Part of a small language model's weights.
Training: a variant of SOAP for these matrices, 3910 steps.
Each number is 200 + 20 x the weight over its row's rms, rounded and kept within 0 to 999. Layers, rows and columns count from 0. The size before them is the row's rms in percent of the matrix's.

# o: layer 6 attention output (transposed), 128x128, rms 0.206, rows 81-127, columns 0-63
# v: layer 6 attention value, 128x128, rms 0.0991, rows 82-127, columns 0-63
# up: layer 6 MLP up, 512x128, rms 0.211, rows 0-5, columns 0-63
# down: layer 6 MLP down (transposed), 512x128, rms 0.212, rows 0-5, columns 0-63
o81,100,236,237,210,187,193,207,218,236,217,227,244,212,203,216,198,211,215,181,227,160,242,210,207,202,217,166,192,201,199,224,192,240,225,188,199,181,228,193,192,188,197,161,183,182,194,197,176,199,223,233,202,216,218,198,175,216,203,200,199,162,192,208,189,207
v82,104,229,177,157,193,256,198,228,205,187,191,189,218,189,185,163,203,219,221,190,202,232,211,214,150,234,214,201,204,202,212,199,205,184,206,230,222,220,208,183,180,176,187,194,198,140,211,197,157,193,170,220,188,220,191,188,219,161,180,188,204,185,189,198,180
o82,108,176,188,226,243,183,192,157,195,202,178,220,184,177,171,216,206,161,200,205,195,190,187,167,227,140,207,193,197,255,223,175,175,233,215,169,189,199,217,210,204,211,208,219,217,195,207,179,224,194,210,194,212,197,212,208,171,182,189,175,185,211,198,182,190
v83,107,234,201,237,210,193,221,222,192,213,202,199,202,235,213,198,237,214,210,191,223,228,206,213,205,218,218,175,150,210,197,200,207,173,177,211,198,197,204,201,213,191,164,194,208,190,190,167,211,207,198,237,225,201,199,201,229,163,181,188,167,222,223,235,193
o83,105,204,201,191,198,200,200,230,177,177,206,192,203,237,179,221,195,217,191,224,215,201,210,212,214,192,211,206,228,179,183,211,171,233,190,164,188,220,195,187,185,210,214,231,220,183,193,231,182,220,223,197,196,163,198,196,192,195,213,200,164,176,201,204,226
v84,110,219,180,203,211,179,213,178,196,166,218,210,180,196,189,188,227,167,224,184,182,175,160,181,226,213,213,217,217,230,211,193,186,176,198,211,200,223,201,256,233,187,188,222,179,202,214,187,165,207,238,203,207,223,194,185,215,258,173,189,163,175,186,193,230
o84,114,211,206,211,186,220,234,200,189,230,177,225,218,165,191,195,194,180,202,206,203,209,191,178,194,183,184,220,204,198,229,211,201,190,233,226,221,165,197,178,187,241,229,192,208,190,159,188,185,162,175,229,194,212,202,177,169,180,194,195,204,176,236,206,211
v85,100,241,255,208,203,182,194,228,199,177,193,207,176,217,200,178,208,201,214,192,183,216,201,215,173,170,216,212,189,212,189,218,216,178,202,219,181,183,200,164,178,166,186,211,180,201,203,205,196,202,210,209,178,202,227,206,227,207,199,195,188,199,187,202,194
o85,101,229,214,190,190,148,214,216,206,191,189,214,235,215,183,193,205,197,199,154,188,194,184,179,199,190,223,195,210,198,236,249,207,220,171,207,203,207,192,202,173,181,227,203,241,219,209,200,213,204,193,215,208,191,206,245,184,191,188,188,199,195,200,225,244
v86,101,224,205,214,205,192,206,207,221,184,187,219,206,196,177,195,178,226,220,212,201,214,169,209,182,226,196,198,158,191,184,205,208,212,206,228,231,178,194,172,202,204,170,195,158,210,216,206,199,191,165,232,193,216,190,208,188,191,239,195,186,218,189,204,191
o86,105,211,211,193,231,197,160,175,155,217,199,227,182,209,219,157,214,210,175,180,166,177,239,202,219,174,213,192,212,201,197,202,196,185,158,202,205,229,194,193,197,185,188,211,216,202,243,208,182,196,197,170,237,183,197,233,201,237,225,185,193,198,180,231,208
v87,097,188,197,173,218,241,199,209,204,221,200,227,214,231,180,188,194,194,204,193,203,198,217,215,167,195,179,195,191,208,156,187,196,208,206,185,166,197,211,197,238,232,228,175,212,208,184,195,201,212,214,188,196,190,202,195,204,206,165,193,181,220,189,175,174
o87,105,184,173,215,192,178,205,199,202,203,220,146,159,214,205,221,169,208,191,171,206,190,234,227,191,237,196,176,214,212,217,202,188,196,177,210,219,197,208,214,199,209,174,175,205,206,196,219,248,197,188,220,198,215,210,155,165,222,191,198,212,174,212,186,232
v88,106,205,188,198,186,198,195,187,183,229,164,201,216,206,193,187,222,202,190,212,219,215,224,203,212,225,183,198,221,213,197,208,177,157,224,192,231,210,214,182,199,208,177,180,185,213,194,208,184,183,201,220,202,220,166,190,194,226,168,194,191,228,218,225,263
o88,102,183,179,167,167,192,207,202,208,204,216,217,177,226,221,206,248,198,195,194,186,192,195,205,198,215,205,209,209,183,208,197,174,215,203,197,198,226,200,175,195,196,224,212,199,226,223,194,197,207,204,205,195,213,210,196,176,188,211,187,163,185,220,198,213
v89,099,198,180,193,203,205,181,186,184,196,193,163,225,202,199,215,184,197,185,194,186,167,223,223,201,190,185,194,184,159,232,210,217,235,189,191,212,189,210,185,199,214,177,210,189,222,206,209,198,192,211,205,220,203,192,195,205,187,212,226,181,205,183,206,227
o89,106,217,187,214,199,197,187,239,177,191,200,183,207,199,231,218,198,182,210,208,227,227,222,185,184,193,178,177,157,228,190,186,190,205,209,239,179,198,192,211,214,189,222,205,214,170,188,220,184,222,205,202,180,214,183,244,210,218,191,202,219,196,214,220,156
v90,101,224,195,192,208,201,159,199,212,201,222,177,192,191,209,191,217,178,163,221,192,191,184,208,224,200,192,222,186,191,185,186,200,198,195,203,185,207,210,240,175,207,213,168,215,201,220,217,184,215,229,194,191,229,225,191,171,188,200,161,181,176,216,179,132
o90,102,208,227,194,201,171,210,236,205,208,166,215,219,172,188,202,184,200,158,172,197,196,188,216,207,207,194,217,205,221,202,220,192,198,206,216,206,202,218,203,174,221,211,196,180,166,180,168,206,189,157,188,218,172,177,198,212,199,180,250,202,194,227,186,188
v91,104,170,165,206,209,177,199,183,159,221,210,233,165,199,200,176,235,173,181,199,205,232,182,206,193,224,187,202,205,195,240,194,207,219,206,213,177,191,168,184,184,190,229,188,228,182,209,215,216,214,180,179,212,227,187,184,180,187,176,206,141,231,228,221,201
o91,105,203,192,219,192,229,238,240,206,187,202,233,209,147,196,228,194,174,181,176,186,200,234,245,227,178,221,215,199,217,144,196,172,206,206,226,194,204,224,218,172,213,196,208,212,195,184,199,206,210,216,189,203,196,186,215,202,193,222,223,208,211,183,178,200
v92,100,184,161,212,188,199,217,185,193,238,193,217,202,202,191,186,255,156,195,193,217,226,219,240,201,179,191,208,212,199,223,193,149,196,166,201,184,227,203,204,229,180,193,171,201,186,217,194,216,195,213,179,224,188,212,191,190,187,203,219,188,219,181,229,193
o92,105,190,176,179,185,199,197,201,194,204,199,195,168,193,210,250,160,182,190,167,239,187,244,204,190,223,204,203,242,221,193,188,188,193,199,186,160,221,209,193,218,244,203,220,229,160,171,195,231,181,180,214,190,192,188,218,229,224,203,171,224,198,178,205,209
v93,106,178,195,189,197,213,192,195,204,209,187,191,199,204,198,211,216,211,237,218,192,202,199,153,188,200,195,195,182,174,174,199,199,200,213,219,207,210,214,225,223,154,206,174,215,229,217,218,186,189,189,221,209,180,200,198,193,198,197,209,236,204,223,200,222
o93,110,200,205,197,199,193,215,204,185,200,195,192,204,215,235,163,190,173,204,206,211,174,193,210,199,207,220,219,191,204,213,200,212,205,175,183,180,212,188,163,215,227,190,184,172,204,161,192,222,171,250,148,229,210,219,220,198,215,168,194,206,228,188,177,194
v94,095,193,210,185,196,184,174,206,213,203,243,203,182,169,218,240,202,190,187,193,208,170,193,208,200,189,227,191,158,213,202,258,177,209,201,259,170,225,151,177,214,186,190,210,164,165,239,209,197,195,213,228,222,189,187,202,201,195,197,187,192,215,215,229,194
o94,089,235,160,190,200,191,204,190,197,218,163,202,188,185,170,179,193,200,218,238,202,218,204,199,174,185,211,239,190,196,224,207,214,176,203,195,191,202,207,180,188,232,217,183,222,187,182,177,216,227,183,203,188,216,236,221,226,192,204,172,203,213,214,201,220
v95,098,170,185,174,193,177,180,212,174,190,195,169,193,205,190,182,163,226,203,207,191,204,207,199,216,193,221,178,215,224,203,195,208,216,226,183,245,191,191,191,268,211,190,207,188,149,220,193,227,203,227,178,197,229,168,188,223,201,184,191,175,199,195,224,227
o95,101,167,178,198,193,163,213,183,226,219,199,218,189,181,193,207,220,192,200,216,227,232,224,145,167,231,205,203,191,163,205,206,178,227,217,197,183,222,229,170,175,212,181,202,220,208,190,180,173,196,201,199,185,198,199,186,188,177,164,176,178,229,235,163,205
v96,118,157,182,210,190,184,218,183,197,242,202,202,221,222,206,212,193,178,179,198,193,219,176,184,178,202,188,171,217,200,239,206,217,199,233,225,206,190,171,166,191,181,216,192,201,237,199,174,205,191,210,149,200,231,206,215,186,178,218,190,199,155,189,208,212
o96,113,206,198,211,154,196,219,181,195,186,166,194,215,191,200,184,208,200,212,216,180,231,183,221,216,226,199,186,200,199,186,197,164,185,165,175,170,209,180,183,201,210,204,234,176,233,173,197,180,221,203,192,198,180,212,238,261,204,226,192,215,233,224,216,193
v97,106,210,175,206,211,197,178,233,184,239,211,222,219,172,214,190,195,181,214,169,194,233,206,252,202,196,214,180,222,180,190,180,196,203,180,186,231,168,195,213,145,213,157,227,199,154,178,201,195,209,198,201,200,192,208,205,201,223,195,160,185,216,213,177,227
o97,109,201,187,221,183,228,194,190,209,171,223,189,221,180,171,238,177,230,166,173,169,198,219,213,212,173,168,197,211,234,201,189,176,199,187,178,184,188,208,175,206,203,167,176,198,177,219,209,226,211,209,219,211,197,239,169,178,205,225,209,183,170,225,197,198
v98,109,177,188,249,259,213,210,212,206,179,213,178,193,178,215,188,207,208,222,197,209,219,187,178,204,189,207,191,225,192,204,182,197,209,143,175,178,210,209,192,219,239,222,173,213,165,170,203,211,216,236,209,189,218,228,182,193,181,167,194,185,186,226,191,202
o98,110,217,179,189,214,177,194,229,222,201,212,188,196,200,218,226,167,230,158,202,210,195,193,181,206,202,197,179,252,224,205,202,180,212,201,216,217,176,202,183,203,187,202,215,185,210,212,181,176,188,217,195,158,189,180,190,178,199,208,207,201,198,254,173,229
v99,113,231,168,215,178,202,189,172,184,173,155,233,184,220,203,204,202,167,211,227,199,191,225,211,210,227,201,220,204,192,207,195,193,174,204,177,220,198,215,204,220,210,175,203,249,165,200,200,203,186,180,190,232,218,232,241,214,183,169,184,210,171,160,205,180
o99,110,185,216,220,201,193,164,198,211,210,203,223,221,173,225,207,238,233,199,140,217,196,194,233,194,168,201,207,223,205,224,177,202,260,187,214,184,201,213,203,196,190,228,182,219,168,182,210,193,183,190,201,203,209,189,195,196,207,212,191,198,221,209,186,193
v100,111,214,217,220,182,202,236,182,173,203,220,190,195,183,199,182,190,201,216,201,237,217,191,200,246,161,177,165,205,211,179,193,207,217,210,165,193,234,207,204,215,229,204,168,189,212,171,209,195,242,184,179,193,210,229,170,211,179,209,175,187,192,216,207,229
o100,113,169,214,159,166,186,223,220,241,197,192,170,187,209,209,199,214,204,183,184,186,205,227,190,193,217,208,201,220,194,215,179,201,207,205,193,187,210,230,208,213,237,237,207,182,172,242,214,188,198,206,231,182,206,200,213,167,163,218,249,218,198,216,176,199
v101,106,195,195,204,200,204,227,153,191,233,174,186,213,218,189,215,167,196,197,228,232,200,172,164,219,213,204,199,189,201,226,186,201,217,211,218,177,190,232,226,177,196,187,206,207,237,172,230,189,209,198,199,204,210,209,216,201,225,193,170,171,192,212,208,215
o101,103,207,206,186,207,195,218,226,211,182,196,184,165,192,232,160,195,207,205,219,222,188,208,263,200,206,190,196,219,177,179,203,201,141,183,185,211,217,190,238,194,216,220,230,190,211,194,226,156,196,225,184,227,195,193,198,231,217,179,196,189,241,168,222,182
v102,111,182,216,192,202,232,163,184,179,219,197,190,208,206,203,209,178,237,184,212,197,209,197,198,249,186,208,228,198,205,199,234,185,173,168,193,207,195,208,188,243,194,204,227,174,211,199,173,199,194,186,176,196,190,197,202,210,184,173,201,227,198,192,176,167
o102,111,222,231,238,179,223,206,205,222,189,192,184,203,188,201,192,221,184,211,213,206,214,185,184,161,252,187,191,207,211,181,182,193,227,196,216,213,205,193,187,199,214,185,169,196,207,235,195,203,212,199,216,235,196,223,219,205,195,179,163,182,204,212,178,198
v103,112,177,258,224,199,172,207,196,194,192,186,216,181,211,194,173,243,181,174,191,209,213,182,204,179,225,175,182,235,245,206,190,200,176,207,217,155,189,197,204,215,213,213,194,180,219,208,200,217,189,226,172,235,179,211,216,231,206,200,234,229,208,171,186,211
o103,113,186,161,191,225,192,202,218,198,219,217,196,184,210,241,213,217,205,195,169,206,192,197,197,206,232,208,235,178,195,214,215,230,184,204,189,218,189,196,209,170,203,171,242,221,192,161,198,238,211,197,180,179,213,191,215,193,181,205,196,225,214,199,240,221
v104,094,198,208,186,177,239,213,173,219,204,239,211,204,197,182,176,201,197,197,217,172,199,196,170,257,181,190,194,174,208,193,200,223,201,226,182,235,214,216,181,215,243,185,178,227,184,197,223,201,179,197,198,167,193,199,227,199,185,184,184,239,227,217,227,194
o104,098,193,183,183,180,207,183,201,213,216,202,181,170,184,186,207,187,189,182,170,191,188,196,213,202,172,192,235,233,197,172,199,176,222,193,209,196,204,250,181,235,176,176,182,175,186,192,189,172,233,187,182,192,233,212,181,181,192,187,207,203,214,228,183,204
v105,114,213,184,212,191,215,199,183,162,205,199,216,193,192,185,224,192,201,203,212,184,187,199,220,203,174,183,216,214,223,216,164,180,189,241,187,192,215,203,197,192,158,180,208,176,178,222,191,182,194,209,225,174,152,215,201,195,186,185,204,217,235,175,210,196
o105,116,182,212,211,179,210,181,183,227,206,180,188,252,166,194,203,196,203,221,155,217,203,152,194,187,179,201,190,217,167,196,201,206,172,159,195,187,185,214,166,191,215,201,206,218,188,241,190,203,216,224,199,208,179,175,219,178,208,160,199,206,182,192,188,195
v106,101,211,226,208,177,190,186,188,214,186,212,200,180,221,205,170,188,235,173,192,167,187,169,214,194,244,203,206,171,232,169,193,197,162,181,219,218,207,186,191,210,206,196,155,242,207,221,198,211,157,177,182,195,183,221,219,215,200,168,213,228,190,180,185,218
o106,112,187,205,202,193,188,210,184,186,219,212,204,236,205,198,184,229,217,166,184,171,223,192,193,219,178,146,223,226,193,181,228,230,226,194,217,181,225,194,191,222,175,173,224,197,200,162,175,226,227,219,203,213,185,200,233,191,217,214,223,176,197,200,224,214
v107,108,210,185,200,186,191,147,172,199,210,232,226,184,183,192,189,217,193,206,226,175,187,188,231,203,227,193,194,231,213,211,249,212,208,181,199,190,201,214,205,187,204,201,209,224,189,184,193,183,181,182,236,224,221,191,178,199,206,223,247,211,175,179,214,255
o107,112,208,196,191,208,225,215,171,207,221,170,206,193,226,240,212,225,194,191,173,217,213,201,189,228,189,208,212,194,202,202,187,180,207,227,211,218,170,176,213,229,195,196,196,165,182,217,228,215,234,208,168,198,206,212,217,195,185,144,241,232,192,222,186,205
v108,096,193,185,213,208,176,197,209,187,223,211,204,221,206,180,201,217,197,210,232,161,166,203,242,185,193,197,176,170,204,198,195,200,185,170,195,182,187,201,183,208,205,229,190,188,206,207,216,229,223,204,207,208,226,187,229,158,218,192,208,202,193,173,202,238
o108,091,179,218,183,191,180,237,184,184,205,202,210,179,175,211,196,240,182,229,184,208,224,214,210,220,215,189,215,200,204,214,222,207,230,160,219,209,206,150,209,179,197,206,214,221,205,204,207,183,199,195,209,221,182,255,194,181,217,174,236,188,242,184,220,201
v109,094,220,224,216,187,209,183,185,213,224,224,191,184,191,200,226,219,188,216,175,215,188,211,212,209,212,179,204,209,185,190,228,217,199,177,204,179,174,187,196,202,194,215,187,201,167,188,217,164,200,199,229,203,204,221,200,210,182,176,189,202,222,176,176,210
o109,097,208,188,229,225,200,216,230,218,213,194,193,169,188,219,169,198,218,172,210,168,223,176,202,161,197,192,183,186,195,215,197,200,230,207,190,211,204,226,185,190,201,171,236,208,193,203,187,192,195,204,235,201,155,212,219,142,195,191,188,204,190,203,195,196
v110,106,193,218,237,215,191,197,186,234,196,218,199,238,214,184,235,213,174,197,222,236,207,186,196,206,233,192,222,232,219,192,188,175,179,218,209,233,231,231,188,208,185,223,194,214,200,200,172,229,201,195,214,188,220,204,190,200,166,218,223,238,200,211,187,187
o110,107,196,196,185,227,210,190,207,193,205,172,177,199,187,179,173,199,206,254,191,201,149,176,176,163,230,208,189,243,164,213,183,187,191,185,205,210,221,223,203,202,220,211,222,184,206,212,168,208,206,186,194,170,203,222,193,218,211,213,212,210,192,235,226,187
v111,083,209,174,227,190,148,170,201,208,153,189,180,186,199,217,177,193,170,215,205,211,216,205,203,200,204,187,150,200,181,209,196,228,218,213,211,216,205,209,172,215,219,205,216,185,243,188,208,190,202,199,177,208,211,227,204,175,169,207,193,189,215,167,203,243
o111,088,193,236,204,216,204,218,182,205,201,204,246,206,186,229,220,207,206,165,210,192,220,250,212,194,210,212,181,178,245,193,157,235,218,230,225,212,240,166,214,192,197,204,195,199,199,204,202,204,174,237,219,182,177,195,213,202,183,173,244,206,187,213,184,171
v112,106,168,181,170,208,169,187,176,183,207,192,175,232,178,203,216,241,202,208,196,201,181,163,208,190,167,219,197,199,208,197,178,193,195,222,195,229,213,183,186,219,202,196,227,197,225,227,195,197,201,186,149,188,224,186,195,207,196,218,231,199,201,221,213,235
o112,109,236,223,207,204,229,236,207,203,194,208,176,208,198,182,206,192,192,190,195,214,221,210,181,186,226,181,226,209,170,189,187,219,191,253,224,203,191,200,197,198,237,194,180,190,192,190,187,242,195,201,187,193,178,219,195,227,170,214,188,181,187,233,181,194
v113,110,193,188,175,221,202,209,191,245,174,209,200,187,199,201,199,198,230,193,180,181,234,199,255,183,176,204,220,206,234,183,230,205,212,183,237,162,211,200,194,206,167,175,191,197,198,184,172,193,226,214,216,182,225,207,225,198,204,233,186,177,188,189,207,181
o113,105,196,183,228,200,183,159,223,169,193,190,194,212,226,161,176,150,164,176,234,213,210,212,180,228,183,228,190,212,209,203,233,222,184,186,208,204,205,187,215,195,220,222,202,212,203,206,208,196,219,175,196,184,209,224,213,241,194,190,216,211,156,214,205,185
v114,102,191,189,186,151,211,193,209,218,193,212,157,199,220,212,205,229,175,201,194,200,141,186,154,207,204,190,207,178,200,207,210,193,208,161,187,154,225,199,182,189,234,231,186,183,197,190,219,206,196,179,204,208,212,170,202,204,209,157,214,193,248,203,204,188
o114,103,193,202,169,229,229,244,223,213,202,194,214,175,194,216,202,226,184,197,198,201,234,196,221,173,198,170,169,196,183,166,211,207,193,260,239,206,187,173,228,220,195,209,208,203,201,173,162,196,197,176,237,215,203,223,197,156,217,227,188,175,191,191,163,194
v115,113,187,202,197,240,202,177,189,174,208,169,207,169,199,173,209,180,186,204,201,213,173,194,220,230,198,214,207,194,230,147,191,249,203,200,192,186,199,220,174,192,194,188,203,190,206,203,188,166,206,204,227,202,185,208,186,191,195,174,200,201,190,208,211,198
o115,115,175,232,225,220,214,171,202,198,182,222,199,171,227,185,201,210,226,173,180,190,191,222,212,151,227,226,188,198,185,160,213,190,198,180,221,197,191,216,214,183,219,220,197,209,224,217,209,180,182,218,210,238,208,216,199,192,200,196,195,216,196,203,175,203
v116,117,210,202,206,184,185,196,169,206,179,178,198,221,200,171,194,197,207,176,192,226,145,177,196,193,190,191,189,161,202,200,209,222,151,199,172,215,175,232,183,221,166,186,202,242,187,192,189,215,163,189,223,197,243,186,190,220,187,214,216,203,180,216,177,203
o116,113,194,233,218,222,205,191,201,193,222,232,207,168,188,203,183,215,217,172,203,190,161,201,223,183,186,205,182,207,138,227,201,179,219,214,225,218,185,229,188,211,193,191,208,177,155,204,222,212,229,196,185,204,209,191,182,200,185,198,222,191,193,222,186,185
v117,095,208,178,206,148,191,174,208,202,187,172,247,193,233,201,201,181,215,182,219,187,204,176,201,183,183,191,191,213,178,223,190,193,202,191,232,171,191,193,226,211,228,207,224,191,212,193,185,193,191,195,151,189,200,195,160,171,244,196,188,201,199,248,207,218
o117,099,213,233,181,184,247,249,191,219,222,215,213,177,198,208,218,182,185,192,183,171,193,198,192,215,184,225,200,159,212,205,176,172,199,166,215,250,201,173,207,195,183,205,155,205,213,196,215,209,191,221,224,205,226,198,180,200,216,234,206,214,196,221,224,202
v118,108,194,195,187,213,226,184,193,176,190,217,202,225,226,204,185,184,195,167,164,170,202,165,201,229,201,209,198,194,209,187,214,144,196,217,181,190,227,208,199,216,171,193,197,238,194,198,205,179,134,197,224,219,198,188,181,209,213,184,153,210,223,213,180,215
o118,114,187,198,206,213,176,248,202,205,182,177,182,209,227,205,200,181,208,203,228,179,190,192,212,176,203,159,234,220,201,223,196,194,205,185,212,190,208,194,176,190,236,183,175,197,147,208,220,210,200,192,217,196,206,193,182,155,176,207,176,191,193,207,213,215
v119,095,210,225,228,164,211,196,205,189,201,217,184,191,212,197,216,207,231,199,206,149,182,175,189,216,230,175,210,172,195,197,211,221,196,189,167,200,214,186,194,201,181,212,264,206,203,187,193,200,222,194,224,182,218,168,204,208,223,173,199,225,209,179,185,204
o119,099,209,177,228,199,218,226,206,185,212,209,202,188,218,202,182,195,242,200,210,198,217,187,188,212,160,166,182,197,186,178,232,193,225,201,219,217,179,169,202,222,203,182,169,208,195,214,192,204,208,166,210,218,213,203,260,167,214,217,198,191,199,176,203,213
v120,097,223,187,232,181,206,188,202,170,209,167,223,200,168,219,198,204,187,179,251,199,207,184,221,188,187,171,172,147,217,185,238,200,182,173,185,195,204,193,201,217,216,230,208,223,209,196,217,231,170,222,194,208,169,245,205,199,201,174,163,180,208,188,177,211
o120,109,219,192,191,170,194,231,217,253,182,237,222,201,215,218,209,206,227,171,182,185,226,200,236,200,167,234,210,209,180,175,199,216,226,177,186,216,174,184,202,176,209,182,172,209,197,187,219,189,217,200,182,209,220,184,194,184,188,203,210,227,204,220,204,205
v121,099,222,198,231,162,230,236,210,188,201,183,214,204,183,199,217,212,221,192,216,186,184,183,186,213,192,157,221,203,241,184,221,182,221,222,244,185,178,184,179,208,182,215,231,206,197,201,225,202,228,196,165,170,198,255,180,204,211,198,210,185,205,202,171,161
o121,097,229,196,198,167,205,188,205,226,183,233,225,203,164,205,175,223,227,200,202,193,205,177,218,229,180,192,185,216,165,214,201,222,208,157,203,208,174,214,201,174,245,190,153,211,164,183,198,218,210,160,214,202,210,188,228,211,200,234,224,211,193,174,203,197
v122,101,174,221,201,207,159,188,229,202,260,193,212,200,204,211,211,261,209,185,200,228,175,184,230,215,196,185,212,193,191,164,189,194,183,230,174,180,217,197,170,189,211,185,205,183,198,191,236,200,206,190,220,185,244,208,218,217,191,196,177,195,164,206,216,197
o122,104,196,186,232,197,173,206,179,185,180,167,152,203,188,196,184,249,194,177,180,196,204,226,228,187,233,235,178,210,166,212,232,187,239,197,216,190,180,174,197,198,212,200,224,200,216,219,205,207,225,191,176,199,186,206,194,208,220,223,200,245,198,216,188,217
v123,105,192,203,213,201,165,209,214,188,186,208,213,200,198,166,200,190,189,207,194,170,238,168,201,228,180,225,190,167,181,204,196,194,179,216,182,197,188,242,211,204,203,197,248,209,167,203,241,171,200,242,184,190,198,251,210,212,214,194,190,183,219,215,190,212
o123,109,208,222,156,191,215,249,166,199,180,240,197,178,198,189,213,195,199,181,220,226,164,196,248,198,194,181,205,183,171,222,211,212,197,171,205,215,192,187,205,227,200,200,167,219,201,202,180,228,177,204,199,220,206,183,203,228,213,193,176,230,203,199,206,218
v124,110,214,196,218,199,202,214,184,203,208,188,191,201,181,187,164,166,240,206,224,204,193,233,224,199,190,188,176,212,251,176,166,207,209,203,174,232,177,199,192,230,203,209,190,209,169,186,147,180,258,178,226,193,222,168,192,205,212,209,244,201,216,209,195,196
o124,114,179,194,228,218,214,195,234,187,208,228,182,181,230,219,211,223,198,196,200,212,202,219,190,180,196,187,197,214,179,201,208,208,248,184,219,195,220,231,213,200,189,155,219,187,189,223,189,159,200,218,187,204,256,214,215,175,196,168,233,199,206,204,202,198
v125,108,167,214,223,213,198,186,182,169,212,212,227,217,209,169,218,187,210,212,208,177,211,237,190,207,212,194,214,184,214,218,154,180,191,196,224,213,175,204,229,193,184,218,210,185,194,211,194,220,206,245,200,160,201,222,208,205,227,187,173,210,216,232,185,165
o125,117,228,193,197,195,193,211,234,270,181,204,212,223,176,181,200,208,166,212,195,204,201,155,208,213,210,199,187,227,152,194,224,210,209,171,207,218,207,193,196,184,224,161,195,216,193,195,185,191,177,227,196,227,248,212,158,186,227,190,216,194,210,203,196,210
v126,102,206,155,211,187,248,211,220,225,230,223,212,197,219,198,180,202,173,191,235,183,178,208,187,204,190,190,187,199,186,217,196,186,216,204,192,173,194,177,204,173,147,210,217,226,224,241,200,217,246,193,217,154,202,189,198,173,212,216,235,230,223,212,227,182
o126,101,201,181,211,167,192,201,201,186,203,233,194,202,186,186,254,198,204,235,227,219,233,204,200,221,198,194,180,240,212,160,220,183,158,176,211,168,187,166,231,217,235,186,184,185,189,225,206,234,176,214,185,203,183,224,212,221,188,184,238,180,199,195,169,209
v127,101,200,195,170,224,172,229,218,191,196,183,214,205,220,211,193,220,187,212,207,210,196,191,232,205,167,184,205,209,200,213,176,203,204,228,201,206,201,192,183,205,206,192,167,186,175,228,196,169,197,213,173,244,215,194,214,241,240,158,222,220,169,195,226,210
o127,110,179,217,202,210,191,215,163,191,181,201,205,194,207,195,254,203,234,226,217,242,187,191,197,214,196,212,209,174,188,213,243,213,223,204,226,203,182,238,168,166,187,208,225,223,219,159,181,209,172,196,209,225,167,224,178,190,225,225,183,197,226,176,219,177
up0,102,214,190,233,192,242,190,176,184,219,185,213,193,195,238,197,192,245,163,185,210,156,194,194,194,210,228,217,238,179,181,190,175,176,208,186,195,175,187,217,247,197,163,163,206,195,189,200,192,211,192,191,175,234,188,190,198,217,213,193,193,201,204,189,179
down0,115,198,196,204,182,212,173,185,205,223,238,205,208,222,228,214,193,238,182,211,154,228,195,183,196,158,179,180,212,208,216,201,176,221,196,186,179,200,206,208,228,225,153,193,185,227,181,216,169,225,197,180,191,223,234,185,182,191,185,163,223,204,222,210,194
up1,125,202,217,205,185,200,171,201,161,227,208,175,223,187,211,189,217,163,212,194,195,230,179,196,216,206,187,245,225,196,180,210,230,218,207,198,182,197,182,197,176,203,194,225,205,202,212,201,194,200,206,195,158,208,253,233,214,192,212,160,209,172,213,185,211
down1,133,205,227,218,187,176,202,236,190,198,214,199,219,206,213,205,193,208,185,191,181,161,155,218,199,167,191,196,172,226,200,183,204,196,186,188,193,194,188,203,218,206,187,200,220,219,228,168,209,147,175,206,213,230,205,209,219,253,205,181,213,205,183,215,174
up2,096,226,211,208,199,190,181,244,206,199,173,213,186,234,204,169,181,190,179,177,221,203,210,218,215,204,228,175,178,223,200,186,200,228,184,163,165,229,181,204,203,219,208,211,185,183,229,179,199,195,217,209,179,191,234,228,205,207,229,196,172,230,190,236,210
down2,093,195,234,196,188,237,204,199,199,187,186,222,209,245,195,221,183,211,168,200,160,223,161,185,197,187,213,176,196,205,175,195,213,183,170,205,201,197,229,186,231,192,208,194,200,207,225,189,232,210,175,191,192,205,197,180,164,207,192,222,183,197,198,204,228
up3,091,225,227,191,200,220,191,174,216,198,215,165,167,230,219,213,202,176,188,208,189,214,200,167,197,170,189,210,223,192,202,216,208,210,223,214,204,192,159,218,216,192,170,216,171,192,193,213,189,227,213,199,251,205,196,228,207,233,230,191,198,192,202,185,205
down3,088,228,183,219,227,168,187,213,209,225,202,198,208,180,225,192,205,230,207,188,206,216,207,186,200,200,221,216,191,197,242,215,196,198,187,201,158,178,214,208,226,198,195,195,218,158,197,206,184,196,186,191,208,174,205,161,197,189,168,234,209,210,228,160,220
up4,093,212,195,227,197,209,164,192,200,192,170,183,177,187,181,177,222,190,174,209,236,173,187,207,221,210,219,208,191,215,205,184,204,205,206,200,167,216,213,201,236,169,229,219,188,207,194,192,207,220,185,187,211,186,246,222,226,180,146,209,193,186,194,170,196
down4,094,161,207,201,205,209,187,220,223,198,244,217,227,173,230,203,202,231,217,175,173,232,212,220,210,208,200,175,224,193,227,222,192,194,231,216,195,165,191,217,221,227,194,198,197,215,208,196,220,205,196,243,205,203,204,175,157,160,218,198,212,227,240,212,244
up5,097,171,175,215,203,233,208,179,192,202,197,233,204,203,220,207,227,206,229,165,208,215,186,173,164,206,222,229,187,179,187,179,195,187,197,215,195,222,222,161,213,203,197,189,209,174,155,217,207,178,210,183,252,247,200,193,217,216,216,170,187,192,184,198,213
down5,093,156,224,221,166,223,202,214,185,197,191,210,254,219,204,210,174,213,169,243,192,217,203,212,208,207,170,206,220,208,175,206,217,165,203,205,151,205,201,188,235,211,185,214,183,152,205,207,197,204,220,192,169,210,227,196,199,203,204,233,214,218,192,197,199